config = dict(
    n_layer=9,
    d_model=320,
    n_kv_head=10,
    norm='layernorm',
    norm_place='pre',
    init='normal',
    init_std_qkv=0.0253,
    init_std_o=0.00596,
    init_std_up=0.0253,
    init_out_by_depth=True,
    lr=0.00117,
    lr_head=0.0069,
    decay_fraction=1.0,
    seq_len=1024,
    train_tokens=522000000,
)
Each number is 128 + 32 x the weight over its row's rms, rounded and kept within 0 to 255. Layers, rows and columns count from 0. Numbers have three digits each. The size before them is the row's rms in percent of the matrix's.

# k: layer 2 attention key, 320x320, rms 0.0416, rows 269-287, columns 0-159
# q: layer 2 attention query, 320x320, rms 0.0469, rows 270-287, columns 0-159
# v: layer 2 attention value, 320x320, rms 0.0468, rows 256-279, columns 0-159
# o: layer 2 attention output (transposed), 320x320, rms 0.0428, rows 256-279, columns 0-159
k269 118:144146090133095118112091136117117189129151109064196150136106139121104143115135124116153136122139133217127155157151106145145078187104207132118047061132135113067120147130083138071140110086087177096143096151136041160095175101074135152133123107169118186119174153153125095119145163110057095136159152142121144125123065117123129193114130132175103109147140141116150112094210171111102053151109126110113086148152181082143114083159078159136127113156188131091117073096129135162139131128140102
q270 124:104089085138121079164146076158103134095110081112151130107114102135128169087171098082087173043196123122158119105164137104111152103127130138169128106108123126121145154125130140114097131136147109171078112092088133123160118182091113159105126126085124092165123147101095131050094058160124104154157151165124140120133140154116128138153154159125110246156160095111139142127109130156113091128182071148136153142141142083166138138050136138103136091102145111127104143109113203114080046117137148
k270 124:138140144129167161125061084114176183137101203140059151090079126191114148093115113133177116136163126152055212134109106136119104153165148060097115143161166107104145087103104161145177173135114139122143134144152209179057079140159130107090114127159137080103130131128133138148110147090116160073085127172137185147059141123181113069115097108051126072159128122126134073158108159138146148084127140186138112046118132125091106095101100107117150163165156117178124131172128138099171151110140123
q271 138:077089106119120177157156079192127158110097128187164153127185093109169136125109089122068151181244116111117139122155102097126159109076133064138079134148131127150153149114091156116125141157131096170116071097172135135111129159178101150106140127141154098117143139092102154055125109080215126139117120129077144115143189102134117117109120124057144111117142133141143109143093119107149196077186154172074134143096128154124080135113145119118102108114113169141178143085156044096144121134089167
k271 134:148112159126134147170088082144103169100099087137144159134151116218129185157136100131137121134141166201058167099198133178087148125114154148137048135141135114098191138134083121116173145176208116104158137132145222151114143108147164103069109112133106107111115158134117119169065172152101134133081164120071176116045120066093126133105122151069169113162156189160160170101121121091142164147123115122134139153159189122123141129144089139142140136154143120143136107131106140157100109160166134
q272 122:074085060153137159141090118117121099105109091154127129088122128116125180102126052170160133073162141137148078140117160173104111124108149106149095063152106129137199155087093136177117122139099172183127088119123134129128140097156120119111158051159148108165206139081139136039102094125145107122126148146126125129165117162090123163144132079041158114103090144138163109156138144139170107132129172127114154116139132153129152111122152116109161144150139178129101135091124182141146180131147107
k272 116:094154162185151180089115122129123113125139191118094099111117083162163113138103169088050134139145110091088149122130136089089120091147123151140142147129073087163105112091126110139123155119211139135125174098074184151109110194171097118107110155114134121163088136090143127112060087138201161113067136174133165161150162090131095079101149103147136166135133141156101102166153163151118150106099136151145158087093125158140159104056097102073127145145059113179127166192197105162127170161160167
q273 129:144081087069124133184146095158176107130061131118133129150150106133168147108193171139097180152189075113116138206095082134104126097134105091188143144140087105122149124112128172124169157156171121121145125085149135179128134135105097177038094156092195087136129141134110135114141118104167102136186113126142185119127134072175125093164166099074113226103176098100119117083113114095148158114115125118103143081160142120136055190126129113099137090110102106088136121149102120081122107185104144
k273 131:168096134147141100105078124135126114109105149096100146091130131217118172117187104142165072135194139134048113054172149131106102146109177127121107173159208131094166143114091149151139162151092107110145192105120211096115101160100125147089109061155125064089120161149137176166153116102134181175086148139124142086074136128148132167055087135044105131121123174140202112117107119136154151146156064136091152105135139162134135112130168155100084179134124119091181126146133124100124118105168081
q274 142:133122051162129109071146143125100111071138163066086142115124078105112154101121111078121143144126099120150146088096115103115179120201147110158162161127189147164109180095116121129127092123134056075105070148172132093123163155075150130096068125158086106112117115114152166151111122131100094093075168145144117083120118180165153126187112196101123215112154171114105137111144114122077137128065040133132142141152094097148124126098142119125164129166191135156111141145167112167144107095141107
k274 115:103099171099197120122134076121161052146125139183088146094056092143154104122115128135141146110158148125081176139101160113096144104165078120114160134139122159164117094118174111202140224131159114184110149127131239103177029148123193109120143221128141065153146041114171144156109124110135105143102145136139136163136115132167120088166119139124158136121106076123101130163076134161104175097152149119109149089162140111102110117144162113146142129113081100159141140192109165055125138152114112
q275 106:151190128152127072164141136137152084122160105123137109057155141167093115160135147191112112124131139125116136113146151136168195143161139139113155154110122095079081084156097134091133146143141104091070124156156120075141109131143147077129171182143081094090062163157088136209181144168105168113155078077133140120124142062132128090116176184149105126109142078171187128129094125082091077153122160122118120096162135141149098103176108144110089089106107131162154094134119099121129124119102123
k275 103:168121077130089114158128144100127181119113070111171146156144149168088127149195103107173115103164101168154098091147134139147099171129170098128118097120175116074161147197111132110146125107029134059132099162163046151090176101092128173104114094194133134084105186152102163134099148164116152139124139108133112134094101127120124205094068136150086133125135132128128162087209122151130103114117126126110097169160181136114125108136132195152087101108131153076132058067089164129105126138142135
q276 118:169093103104134168139144098162209143071159075133132178128160138125153181113157136115098176154199179124126120201117133090167158110123112067173141153119103093118117112126078182129163140137126125096181083087118109164122115153099105113063087141159137097136157187108138182154155139107180112180180177127129137117135180107189081100106113141107059197096132131085137070090127078093140124131174131123166147101158157111105055148105124139073103069113143117108122131164110095071123156161057119
k276 120:133123168179115131113148109123091188075115149104142120116080139105131169084184120083154140158144132106122111106152144135122178133072206156129049133101166123125193220124127092136157066172148096109142128126130068089118214158106086206112117107149138153098121135166083152140121141167143193164112135121138125121170150154109162146066135143111133092096113172095159129086164098084137158116110128130091113143146110131149113175122144193130126129136112138081140141075115119142191081128137093
q277 156:165151132157108132146107214145088083187136147127141101129100141103171123085115152141184115091128113122145135096107104167112074123163138178115148114120164108131189122134164096167122145102102172114171212105098148169160107065136142137200124106082113135127100166138199125155140130145149107156181095156095094123117072136111110179148100119113106063121134110094093114116134111163129115126116112059153126106061105141149140134127125129153134213125144124103106129087130168102127141082109113
k277 159:106107091124102126104110074140182093134144166127123144131137139110128095127103133157136144127110112148167135114112090119183093213118127106158197145105075123116113095128123139105099145086015139152164118130104024124177107145127148165128117117108118162158131085103164092125158140111122098125153146118142107115185122136124127125125132120187123146106110117101123052118149157142142086118110118137137158089119134109137111132130136109110096091123116100156153103187145137143156205111076111
q278 153:011083093160116136080116139099127187102107134156162120165106076118126106127114089100130115153125120131124150154124110103058166108117130071065091113145129157173117184113097116129116101123150096109122077145157145152105161132128118159114083093146167118144195106083114116142083132112136086093077164091133166154124136088186139090153119123081195162122147170106112119150143139129128190089119120127143121164193111130144169138094143130131165156170061128150142166131156124173114124134193111
k278 110:090135160129182188113127111133160101138138168147090071086116081105161141133106134137101152143127153084062137142138137076099115028158076119136153162127126134189135091098170111153104158155215126158126190104106252117176119155169152086124154185112154104151148078120169141153074085098144074123101127104132120122134141127156184114152195093140170147134115107139101134163059134130103161128112124098129161123109086164108126162098103079144165135144110106155132171138146091116148133159123150
q279 123:137130146115147199166104117219114095160126097148132133140150152114148128111117125178163105103186132125130106066155164183120101143111109159182137124103088101117180100095136088092124154150108181191174119070117126116115074103187116141136171131124114095152103158113158134052138093130193138183203124148058128105111164125079087121107116157137073111119108094090143120118076137095173080166136191114063161087055136145149117074108117142125079095102186183094120093155112143084128114115048135
k279 109:156127103136097103108095093126101185126132082070175163181138145156118145127138103140164094128168136189123109112141097127116117222092225139104078072138126112054103132141108181126123115104069150092145123134124046183077176146087113172095097105139136186121134178131094126121103166161092184158157165160149138114120101137104108175105081136131047094128115160129172145091187117091137082117137119156150090162154203099100162118160133138113128144154167144083115081114090158176122138098144145
q280 150:141180144140109081133100082116103073101053194124128094131084167152130122130132135174163109039106121128123086167117147163142118127109128153162119120104149124118158090144156100150125141108129202162109178136133135163159143104149132145143110107065110175116106112115100087158140082190140135127189078134117135121138115098146136111133215088084130135130118143166115151135143164137158100111123130104142117082090114154142129096102127118156140181088071064155114118116082208127099164157145133
k280 145:102115099157095159110107150116142147152188105123172116132173130127137095144131122112102091131134140119177144092107117120147055204128167076133192165164129120103110155114127148135118088083041132086107138141122074156091125118164146157111096090151129134149109171134129129110134157102170143115138101146125083127123084116122095173120090098125106167160133070102182037117150137174131086117133137132121109113119097131108167124131130142118113116135171151130141105153176098117116147077084128
q281 137:120104121198140151109097052114078108049072140153130193109158140140071087127144112129140083202158097131115106131115135114137190106130130111159119097117105189137102181112131141113127111096127101098105072108195132084111156128114063142108085107173147105115185084117104137138100165129150164116016147125117130101164137156125138098113157107061178106106118172126163105172128084118172112115155164196083145101156127126185120093065129218105151118162133121136125122095123076119158167142153123
k281 140:069146144159199143116099156136156135107160115118103099139144092098163142136122169109103126097123092092101139172154163102086154008145113121110103178096093106191131129125122149186107078152208121158089137144125169115100190144182154132121163140132103140114127090108157142109128101104199126126100133130168086143214156113123109075125137108117132155109089107159097105127116108192094190084134124115122147162152110082082152128141133150122153163089075120117115223145163115075102139143137154
q282 119:051084147147154176171118074157159174131083144171161139206160131162168084146122213160107147126203137157127148147126130102095141125112101104197086097170082136138128105086124188103157137145154154137145066102148109135101115138147074098090079130152129107131131137087096068109131104106217146161138094111119150154139153101161097096163108094086116135121186096116145152113095077087160130082147141157088118127125156102112074111124101135178105067110190136152120115149125112078167134185147186
k282 117:207171112088148161098130108133081191112150139079154127124147133135125222142151127104173070146161139126063088115156142125113084098093205125114065134111146137133145160160098122129134061150217135065161132130125159158071179151132108122090104126159156163093107181162090162139078175143029175131145147098105141128064097130124171145093123169087088152124111161101156128122121114075117110148153159165156117194134166082140147142149146165120167163152141173075113095121105127159118136091167120
q283 139:171176096170125054135096163107080102130117154082102121105093158127061130088166170127158107130112143139135091214114134098172165113172129181103143107125153168123077151162121100122164101109102097087131175157137127132125168103046124130125099147128155140112148071175140099195103168151050137105085173197153125098148130113120182112098202099100160151114181183145111103144158090130138115174053110134125142127197107098153115107171129164066141164150150114163096119125047087131139144140141069
k283 122:074130148112194144131140104091176034138137122157070126098134126068128128125126139105084160127100116044190126129111128120111177064138089097147204177145136141193110114109173140156100118137151116179087147144126114091185121132158103116155154164112125121110146074104179144125145077105174149142118081091175073151213170182134115080187113096149145176071087092155102148147105110145133183102171161099114153097104062152115116147103144151110112129075064097146144193146189139067139113149136147
q284 126:132144112098118075139075133103152088192085129090090121091105155139100103151133153157132158053073142132120133118082086150162126137108150101089165136088161177110096085159148127124107120107121053088105185161156128069165116137122129145116120133129141147087073088138078109176135133202054169115076152131147175125144076149135157123121143133165177124138101147192109142201121158164127194118104119151142115134149079143165164122102172144192135136107023089200160128109178116141148125176163091
k284 135:110149134160117114123117159145169135153109138143133094092151153132148108155140177110117153137085121115155180148110174086123143141138050113114182148186149113145107098120191130090080082102000167125093145151122076107107106081161196142158147103104096075167093131149134155143209138076190113141136091120146093177145144110161091151149141101163103154172127110120130108135139150181115090114167098075133132114100128097079110087167090115143097140120163076136075097087177118102086132085132166
q285 144:010138110097119189091120148111125158118093143160185152149121117129200073146098119117083117146146143165130123119163132108089139122092101090099043090120113171152138135147104101116124134122147071139125082118166127162068134177134124118086144103159129120140177099093114156096122080081200093143098132118118152162134164120120143079107147075131174123111075121141127096126129148133097190133116142126106129153135103135137194145083149120157128125148078156162159130150149083168159155172157161
k285 141:117093156134179140134163139134161155124154130121150098162177116108139186106124164104135131148095168083089113170119163108104124061127148130123077146140124109173128136128131109127111086168255144130129129110098172106154173100171055057169122119115150166193159134136119082130051106086108117139097161140087137154110153097128160138103191143131188129167163187166135182172095147105137133120119135132191071159111162163097148170156105098132168141169141147089106161109124124159111107139137182
q286 129:114169134168152124100129115173070054150117140127126116145101141103071081095123150134118058142102080082124117137061133101132129103110132096135064147169184186173087140119136130153152106138150098102135153119155140103156154169121139123157087113125181132108127049164156085151122150165073130115057144157142125109120084136120175119158101136085191130119148196174094149165132100117135171097087103158106151169145097134108137087149127158144134224138127136099143164105127108107145148134202085
k286 110:100151126131169118156118142120170068132112173190104134110132066169136113167089125170073133126119150147099145169114121145120175045159062155111187167148074130132105093107168104139129185118160111171116141146164238121172079104148189117107145144109108073151129080098186099127102120078166113109112097072126122141145154105134131075162133078123180183106112093123131130161106107172089177090138123089139147082114081105132147139125142069113160092115094118191149112203163126078095155132144145
q287 127:030096044183137180069095140117141174086123151142173103104101059113176171117101108120140154094202101137110102141143104094080141114110127077129058143182087135168158182105060121169129129116133162113166115108116144173083165146166128113074092104132173095148192156082108137115106119119150085112141133124097150130118162112165108098137091109057145131123131149099139119105131159133167149102086101131159126097135170156108187151073150124099127154186117178132108144091104113132134143154142134
k287 122:087096117127154178145113099118114099130142107130078073115124068153179153142146132123145123155155202141062124138174161129085126068133128140154124126118153114179158128102165082143143153149235129168109164114072222120118103146145131103107133160158130076172124136128156117135038104104150139149072177119121140158130121125116142128116198087151154147142139140133126123169073135113104149113111160128155123097125120147130105130072118094136161131151082132111090152145121152170180181140129142
v256 087:141150123150096097128152132134082099132142059082071097079144105135108143132164150101134144123128008131128106144108067134085105141104131116193138143157110098097056136082162145061125133135148144173166168131111108103136131140084116073116106148187147116136066131120147130129150073113092118152155075133126122146124109156118126126159063209175115096153147167081124144063119158131134134178106180085125140162069116109144116126148141153068133148139086115054085124160130145118118077171071142
o256 093:127091174190099156101102120175144096103127163089153164128081147117116174168108134121143151092134073206134112161093118115146143128103136101196067107164129138106108101141124115098133111098123127160115137117176134108120160118144119091185123086092215105130097079062066166142158078156142089156080181118158145090113086160137139068148134116127147175187082173163076108089171104125215151154127147078044150150191109128135157136093121166128145106116113101145112088087170148177128098133089142
v257 087:100152116113105151140127111130157148115113136143110143191133092122106048091114124201182193140095188120122083142095118113141130151122104068080118082203090107152101090114119146154080136115135177073139078147088101079103125085142155150207180149110041140103183119078088088129113115168110104127145162141145146185127114162153114108123139094125105187130122121122110102193135140141092134124113189121137098102177115161100175163120137119158139161143131160077110139052124108092150139129096126
o257 096:089119116160098127084170198083129147148178118184142112217129177172111115153169196137104150203155124136177128151148172089134099165123126105095115118103092107193116147132172084152127167115076172103132123183073138130101160133158116100126114123142106125079153118118114099149110136088124132109132109138122164101144136138202030110110117142118174049102155111087084172122196082119151200097146136111155102059125106138139092105159090162116130160120121124121135138105067091121151168127157085
v258 091:135114156140143128106163101135079080057158069142178132131132040130127119125151134178083094140155110153131124222107137162188100127120158118104129178173163104151141126149112114175161102137123114199111169196156114150161106173162143116108103122033149129103141149146174091057097102178113105116151116102122115102114172092079123139125090193115102196154163156175114165176121128168157186053084104080138097116094173197122150139124151125096118117088102148124191115148082109112139094133191154
o258 098:153164077122124091162074074117137204158133130088141104090200089104081102157090082163124137128136145116106165082119131156197192128150165117129114152116175159072102176136095092142147098136147043131074144174089125084115155156145116104127158145159070161116142129115166134123148103189104166100118160121128143113102121108098155124078091123120085131077129182118165116135110178122107126122118112133189102117171160115131116095067156094149134154150161110130118136077125128145079090116073163
v259 089:092146123105135100209124142127126109122109103161036120130164130131163119155106143132104137168108096146155109162123087147154145128081153043091113097157136127123102118138195116151096122093125146135194123143147130064122143116102098122122175139081159092135196123100123108070131054071128143156118085094160141170115124153131106118111184082086115139106117129120130127092137137127130126104188174109110093099100120155108181147128107151123118125097072039181157134117126146127142108052114201
o259 096:158115137167113081044177144104123156188153103106075073079135128108101183201158138144125170097108125132102120099117095128109187150136222103133140138152141095134100084128113109172122131136094214144113146166155163143101183113118162115168111149147134131118086105138116120100103089111113122142048158130134145095088146161199111167124200024103149138154109128143084176149117215160131125173134135101141189096128098105119140112096126143145128138154171130155115152124113120159112103125155114
v260 088:116150182130113085133114146132127096152136152118132109097109162130106101117074168198041121084124141146109205130084031147133162122106128156145136135085070143124056102112152144142143157137131140107155172099107121124149084113164128123131087138141120132157007123064092154099145147130176168132167136106126149098120110140150113137097103154092122145120075098137125126106123207136114109156051161058133138148079118084141150088106127147129154185131117166054115121161155079182089208112101153
o260 094:059148135172103121066176101103092092124107143171197148146111153156151046091079101147073185093106124173110126193132064064146140116114098101181119145136151093137147123113185115097164122061122061061177102110129156166156142209125163132050116086117170212146076054116113106140129115132177128137097145131149120118133134132166092064122120115100173139122136123118069145116204158165107176128094172155137106133137071134146115119188135153111097087129138116136170126124145119166115150209192122
v261 091:176111116108099144098125141092175123132100117122053118133122090128119142114130054086111171103168133135139123081111100155157046138161136145091127086103179135135148136121064104170133118152132137136149159123104119151171115145202158085119118128165087140134112161200165170134140044143084056165140122124094155143129093187080131141105081172099150155123152117086098144146123144108101087090152088212134128118138144134130164157167105143132160144173133112129198133141075165107082047099142150
o261 097:129162202128091173115152087158172134140068121150122206139107148080097166159143126129090114135069081077127178117097083147143135138128197166098119156111175149120112125104209152154124141147125145161176132106105148089138124154167076115160174131153099141141123130156086052146132188122140138125117151099095107116138157146113079149150058117133137095113088133102104138153124103093148086128157074134084079054202174127039151108119101146113130139123097066097080136134155100104148103120112130
v262 087:123148107087101139143175134112087141116168198154072145117105161124122129149114090185215095154160135120127121134142154110111147150161148183111124135217107119126139188116110151169141108114118083115123078139102128034116139141086136094081164148174133117113153159121124172145106134194149133124142145107116153215084150149245135099101180068114095105097114102152134122110113111166079082133174061140120127166155151140146136079143127118141110115152141113227106143102159130137156061151083139
o262 091:111093105074149145116116210140149109155112164106117112124084124178158111095124139142110080190158138110061149125110148166142044177179117141090106127146103096089112168145199128141097159111128141161127137115082067132155138132112089122161110103135125129154166177122141128154106088085086112150167164136156089096110149114143142161177184152106089141126156120144117175105129086184106162159120119097103082128136164113144191160123173091154129155117118091197116103125079171143157125086130167
v263 086:112154192148108123194139065089060167128101076148135154108129117129150139085154115157105094142103169145135149205059174121141162158091117101124131160106078088102104082092158108139094114115160121107100140175120116119144174170110135138095129098125081153134127136080097146121121116105132199133164090195141089167115120050154092107137119031163146100095065175131148134171140092156088158108138152170170128121169122119122148122175125174110133149113070080150062133089074160124156134186087129
o263 094:087148148086147082161134152101082159132128093096128057184149178098181158134138175128150123100106127145108053189176211110082105157085155099119107117140156108107133158131128090152152138121139124145111201190070105129137115142148133145146094139083135105078142145145186163149133074116150156100159085074080170108144136097129074126112157086067117125108180105118119093118147145162114120080141125087099208160087187158077128123121126053125136107173148139144128160131081165136122144120147068
v264 093:176113111159110094009102167166067145127076115171093121087121092151113170126110090160117180155161104137125059145136173144197118116135121137121081127177054119120138115139157145113123109141112141170172131115104145119163137108083126123090134081154152078138150120076192089078126106129162119147157130205146122175128128121059121136067129092124152122106160159142112083110135061080061117198172138111096144154106109135181111163117124127122117088172115087122131133112165103100149101123104118
o264 096:234134146086170156145132065125150145087135114132130081181135135142100152124142130139125097148080110145140098063112133154123106172144145082129080135111122130125146144143088102148116106158096138121148105062117145155142181058104074135144127115098174086150087151115148152157119150157070126150175121191103101130162080064074146137142212059132101141132157106163188105134126126161115101161116131098095106121184129132151112141094124150099193159184158092104137090073105173118123193050141145
v265 096:128123107151148108137090174119081191136114191128157135103117111104141064076155113174165117175154109122103170180158105108163145129145102188174087082145114109120122167183083162091163124134128149155104093150096111132119098100110121084158152083108091093100135122126134238138121146131171146159166149184160104088135140155106122148092132094095120093160009143196128119122153095141065154152117112126130125144155101146138132113149139143163125140088153128083100127066141094148116207137121026
o265 102:158193132152157102209089209112154129069116118143158126136126121090074075099117153159109115088123114102099107200182202145112147106095113125124074187105115069073158072159099146104136164113081130097166158078139109127134126101153114103170131123121164161112126162104143162128126085153093155157116138093122125135143137092103184122118168155151091058180170142119177197106117108172116145135086110098114154096158181127136111117116136131120128177132097086126135121148118181181117150147164133
v266 092:152082123169122100070114154115129202176036090130182136187140100141135125166105194146084222098130161149120096140163093134203067118146130116082092163111154133146125100142096147080093138131134137103152148133161131111138109087153113109125116107067159147137158131101118160096110137054116174122164128150086130122136112157131136115124086100116142094124163161115129132211112123130128122114151190096142140112173123136145152112104164100056138131191146135141136133037145173100132126125172096
o266 098:125124121150183096146119052124087141125122063131110107180144107145066135138150139126154093132131101129111150085091162134157116137142169183203074156084143172202174170097111090118118134135107195132152062099147166138086165129174148131143072071086170132166087136088137073166136169180121139085172109187081092174112129105102128158115098136072114131055165102111175102149123133137148083120158162156117103160146159091131113123092147146126187091115122122093134124091103144119130168129166110
v267 095:181074105160137099104124190177068105179179155166165131173141078136141081111114145085110115110124150102102161147234108129104135123164119182042068126114108140145150129168054174140105131122112128176087091154165137124120122079123150161201171139034151079098178115167130158101117130063194082144134168120133133136111132133094154147134109141125134222156135098146127128173135109167067135110099062089096124133157102122091175144152166121117096117107142135135134151124106127090117109133226072
o267 105:121146080090125075166114159122089152097148168159153137113160125128065083117131127130144084131149161146145160131108151141153145148176129129103137079135053122118097110142104117098144167174121181131164093156148125110082121104112172080162111173121116118096143111125164100144132195108082127180078121114138078165154158138110216160127120166150101036140175184114180171076151134114084148114171120088146086091144143083118099118107137133166096143063142120145185135112152089169102046171154117
v268 091:134133118090117071091115151174092141149102235137183133119124126127115134126104146143115155097128117121124122141098095096120144133140136108142122057128116141115083098203131095134165111137155091116158193146125120135145118101125110136042096139197146119153118124114150109070107181105089129135110161130119169159119117076037143119125134102087110178150217065106142139173107118103183113105091120127131147130094129096135085086070129125131142116132160181060130124072099120136156147129182105
o268 098:179095180082152164139123026148118095109176146116149072201151078145183062122082110135140203157148135121136135075082068147159152149112114137158099225091126123150085126132145078116150135131130122155118131147114170159144105179069112176125142103135127099114089107106142109127111193132166119091155111092122112130120124036140115128143119127121159076108088057145089075141117127097170170088142079139120110109098145178179075163145158110113120065203135142117148156115082132127130121119108153
v269 087:096144169107109106156111107115208090154120118152073143128123119109099153124190108171126103208119107102125077092130133108078110118115151104239051145209139090130182117119138092091138149099108163185198151117102120096146123104112118162139092099214204127151093138185133068156156175119118149148137153111136127131107149122180160152127137126141119088106125180068136099040128135156112147149052142135130105101098099172112081127182133150125121129152098137099147126060141126125118127069099067
o269 095:143081132114057092135140103193168098152169126089079135153208140066088121164128150105181148137140088121105062080185107144086084143088146088178096112127100084086173076117135155143117116135133174170102147112159202108132136124086092155140134146044190104110090175087069101125154107152109157079139143134112080113115108187133199098148142204115112162172109081136121106154175148137188167157110137181122093155184127137152088126094137132191095186131103148122108123104115088163131112085089136
v270 094:069149138165141168226098128117076093100160075139062124120107076107126173112097137089141104131165178167133196070193108133166086111149114109089130132143174097134131171137150090097046123153128142075085160126150128191122128159119155170159109110115060097126183114123143130127130076085171141100143142140129098117152140141136114160154115131146172110187129080122133135160138146114090197157055121065180136132177128164154156147134128147170128093124115110137123146167102163130107126138158129
o270 100:155209064162168100174131114139107206127085099148099113087084133139035176105155120115114087156169073132140130141116157143132152121138079143129167187086131142099137094117116150125131118134135097116088159160168131131099161148125115128153160151167110102160102104086129144107106087196077056120095155135138201173146064151156125150084157073141106108134132151105205166110082151135147070172109045145139074160129123123130141138115114149128070157079149118091135142141129178133095108132132101
v271 082:151132144116117171139130157111166113119107173123086145168115132144131084141111081151111169110126102133107126136117088134077168128097139113109065093151105111149116093087154118179048105128140154140068130154099102083126122102150139153070142129111107083158101159174088139106145168167095120094178121159133121121099201140160129089099151137091090096074100158142172104134147110145064177105145145111126148153135146139140168125179149164110125131146100136138083165120159120138166102179145095
o271 086:091153150140103135109108126092182150175087126104175133107160184203172153120081175087107107109183132129065105147149113175128083141100121113166077122150136110096085109124130114147121142128125176135135156130083114155074125111126164057130072083130098129116140118176125116136157123116131087122148111102158156166132132169123135111122189145088139151126103114123104163090207131199171100113074156128099192089192129134097156114152122112218131157070104101160149128141122154172144128102098132
v272 092:083145133092129153121168113102046138071214203180074084163174125116146163175102112151103100122117056138133123099177137127109147116126180146182144180093105108101047133093141065184143125136138136144116113142131143140163114105053156143126159105154110099115140112078098164169128122093085126107131103086075112144133149079131118083117123123161123061135177134092138150085109148084174088099180123143155111083087128154143118099142112105079132098116098088183212118179126154120129111173099184
o272 097:133048151197094103160086027163087136146076143120080132088129129127159111108121063119197135092124115130113151144113103159130133149136146147148197118132134105096076175103125142118135116082141137180051157156134143129165100137093120083138132097172138124137131082106125110121137096199075074078139137165101101138058087139159175064121110079094150164150146072162151135110096147096157126148201096169133183084098168148163130086072075097158131063163157100121088153146142195152157124168109164
v273 083:142137131120162194078131171130079180132173149171160153053096110144137117154079112196185138146124094118137135066140151085103137133197130054167088140124108128148132061219151143113119131101150213099110176128107131071135116120182122106103132140110096086134147102093094120200143148111118119143155132137078088147163130106082123107161156157179124130143146131123135105086116142129152105149136092177168098160112126197069054112144094129146122128132108081133143121050177115142208097108093193
o273 091:134146110179187112132106177195103048153164154118133176156128059153208163145137118149159155144095105098147072082063119136153137140159125133165165151105056184138138155110081100149156070106108143198181124107158172195136152081117146134099174142082099060139130171098141080075086151085092102126119136140128096135108105103147143099099146105125137142139182160138092140127090136122117159144092168080143104105082079119075125126119127127050178124192113141116120119121120105099095129152164144
v274 096:163105159165141108078126084124168159141128190146124143132128128121142188111162134144078050128135088099113082061145171131157070142117124087098086133101098181138073096135133137148141124111130165131137147134113126127117143151169104117053073141154193141143063148132085107088135172066119112159076161115123145122147113120170116096132154068071115149122191092120162143113122174128137111074131129129128094095142100061130203124075141121174164162139119114181136138124157124097089135180185183
o274 101:182091151093077083060196171051144140199137128119113111096124141094154180131159177091140182116091084119108093130122077140157133122155164097139122120122153140139121165116130170160113121124137185121161114096181150138099126140116147127118103125101142142102077142132102136191124122095134189173143087130144141167156140102128113161127108137128150114119116054155095110162133199146080111127070163132189155069112118152123127121140119164126138047093134134096140149032122053153139130146176154
v275 085:117131170181188153159128134118116160161094084120240125107106127140183138156156161143131152134172156152120119086170118098154128102066137036140112169082206136131151086188156106132147131150118156060170156132151135145111159111119161145100137142078166135129163088106078121152136121059103147142099116127151095124146049096160144099147099165081131114150086136156118130166113094123169191103097221133106132143119119109112136150156122126119090145096049087043106125127075137122153100176156119
o275 091:195172126157152135122116126107102124176153075072095110102097087155114147134140140109156120068144169126173076163109141121140186067155169173129097176165094220206108128130066150114187145144120133136107136162151117153081126072150162151152150143148081137132102129094109160130156090150187148126107177117164191166096127134196130136122116072134095128139098155085095095175120178100112020125090168083184200128127087148076142153153162153110162100108096178095091148127104150094094123151108148
v276 089:108125128144119115117082122108128121136159172152077129118117121140099142147098217159200102113093128138139147100145138138102091149162129080153099131036097134122093160148126100099084137145120142128136110162137128111135157206186114126175119073197133126145190107136137151143140172143137132121135172139109126138146085153118146163147158098180100120127165136112112131163111240121143141102095138133104119144116138063068115138128107126148108115092085154098160145087117146115125163160125131
o276 098:111109084160147125161141084158123130109118100137131102146121104099192123102127122190155112115125190168132130127071133149129102121155105140141145149115109100161113069158143134111123119081116188231138128114161180181093107177045139152088122150085197124124155135064126054081075163070144083109146149127114158119122111124180176091113062130121167160126146096158166126129102154106163161087179132108102118197129106168098145124114140086055108100077127122177110104113110108137151130120113114
v277 095:150169082179147174145135107172064119159165124081151126086120108124151150136120141180137107120122058149127135104086189127157094131170158155130128108221037126135100096089057167161201106122137089068113125120160128131102163156152160135100109134196174126149073125089155096102100140175182152136162130197120154120131126141112130125141111141112081159100047147158098110114106087170153169120126125153113113125076134098142120104111169121153107153117105129144032140138142078126183111102129191
o277 102:166150111079126126107149183097171150116147152106178130229121141143147176117086127135138137122123129150138120125149155098112111133180090038109107110133188170133126192181092059076141160081114028078148114163070115169087163092153103103158103190143109133079136178110182142161147134094099131149192110116132139099157143034107108097158164099179104136083165179104131098097162083145093188130069139032107136118091082143133142149102155155091168151184106131178170107154111151121111134078113168
v278 096:148132083137131113158131120178154153075112117127059119157150189118097196137153148059099153153089166124119131128113150139180136111116137131131098180164076149146129168165144154065114131117099144121110161120161121139091158149104097152121063076206146123117093136138135138114121166145078111112086147126141138126126125180104129145127136117124133103081141154092145113097145095107192101156148104108085149128102117121151080105032098111151092103118111131089181148112119124152142138087134186
o278 107:138111154035121097123178148120214156091168072105065092176142090104109161136147081125074133134120164098141112080179142152089113150108099183129147150168111151142143107173077105074073115140109079131132086141182134128109121091070099159134143146166138140090130105086214145107119147108078118091118101175112114110157153090137176172132155136147092133103152095225141117183094145099139137123050121145112122203114097161183114199107119118086138134145132202155106142120202109072111180114080123
v279 087:120121146136101121107134163135170100147107055101133132125082181134130116169090154131127137108134139131127145108133120098144113141173118162134133077147060141112072136118156169104099151109159098151035111077145142107096103164152118096122139137179087121155066132112078161136131150192186159108127139176127131186140191176104121172126190150160093138117101104119124119091125181129164143172130207140101167159142151145123126124106127143184114114105117131187113151113143102143077148106195149
o279 095:100202146146149178119134136101122070146143168160234197073090090151179116109109133157025126111108103129125149131104111152110152121103105075088153109087159148100161092152130133128117104095111108121168147103132136219087121153153119133082151149131139144151164122148133093108097128106169169136114133111167160105174148164125112162123150128096182124118079145145065188098119182151098169104076137074101058178135092138115140144126145127111122198086091093124156100166143133076144094124155124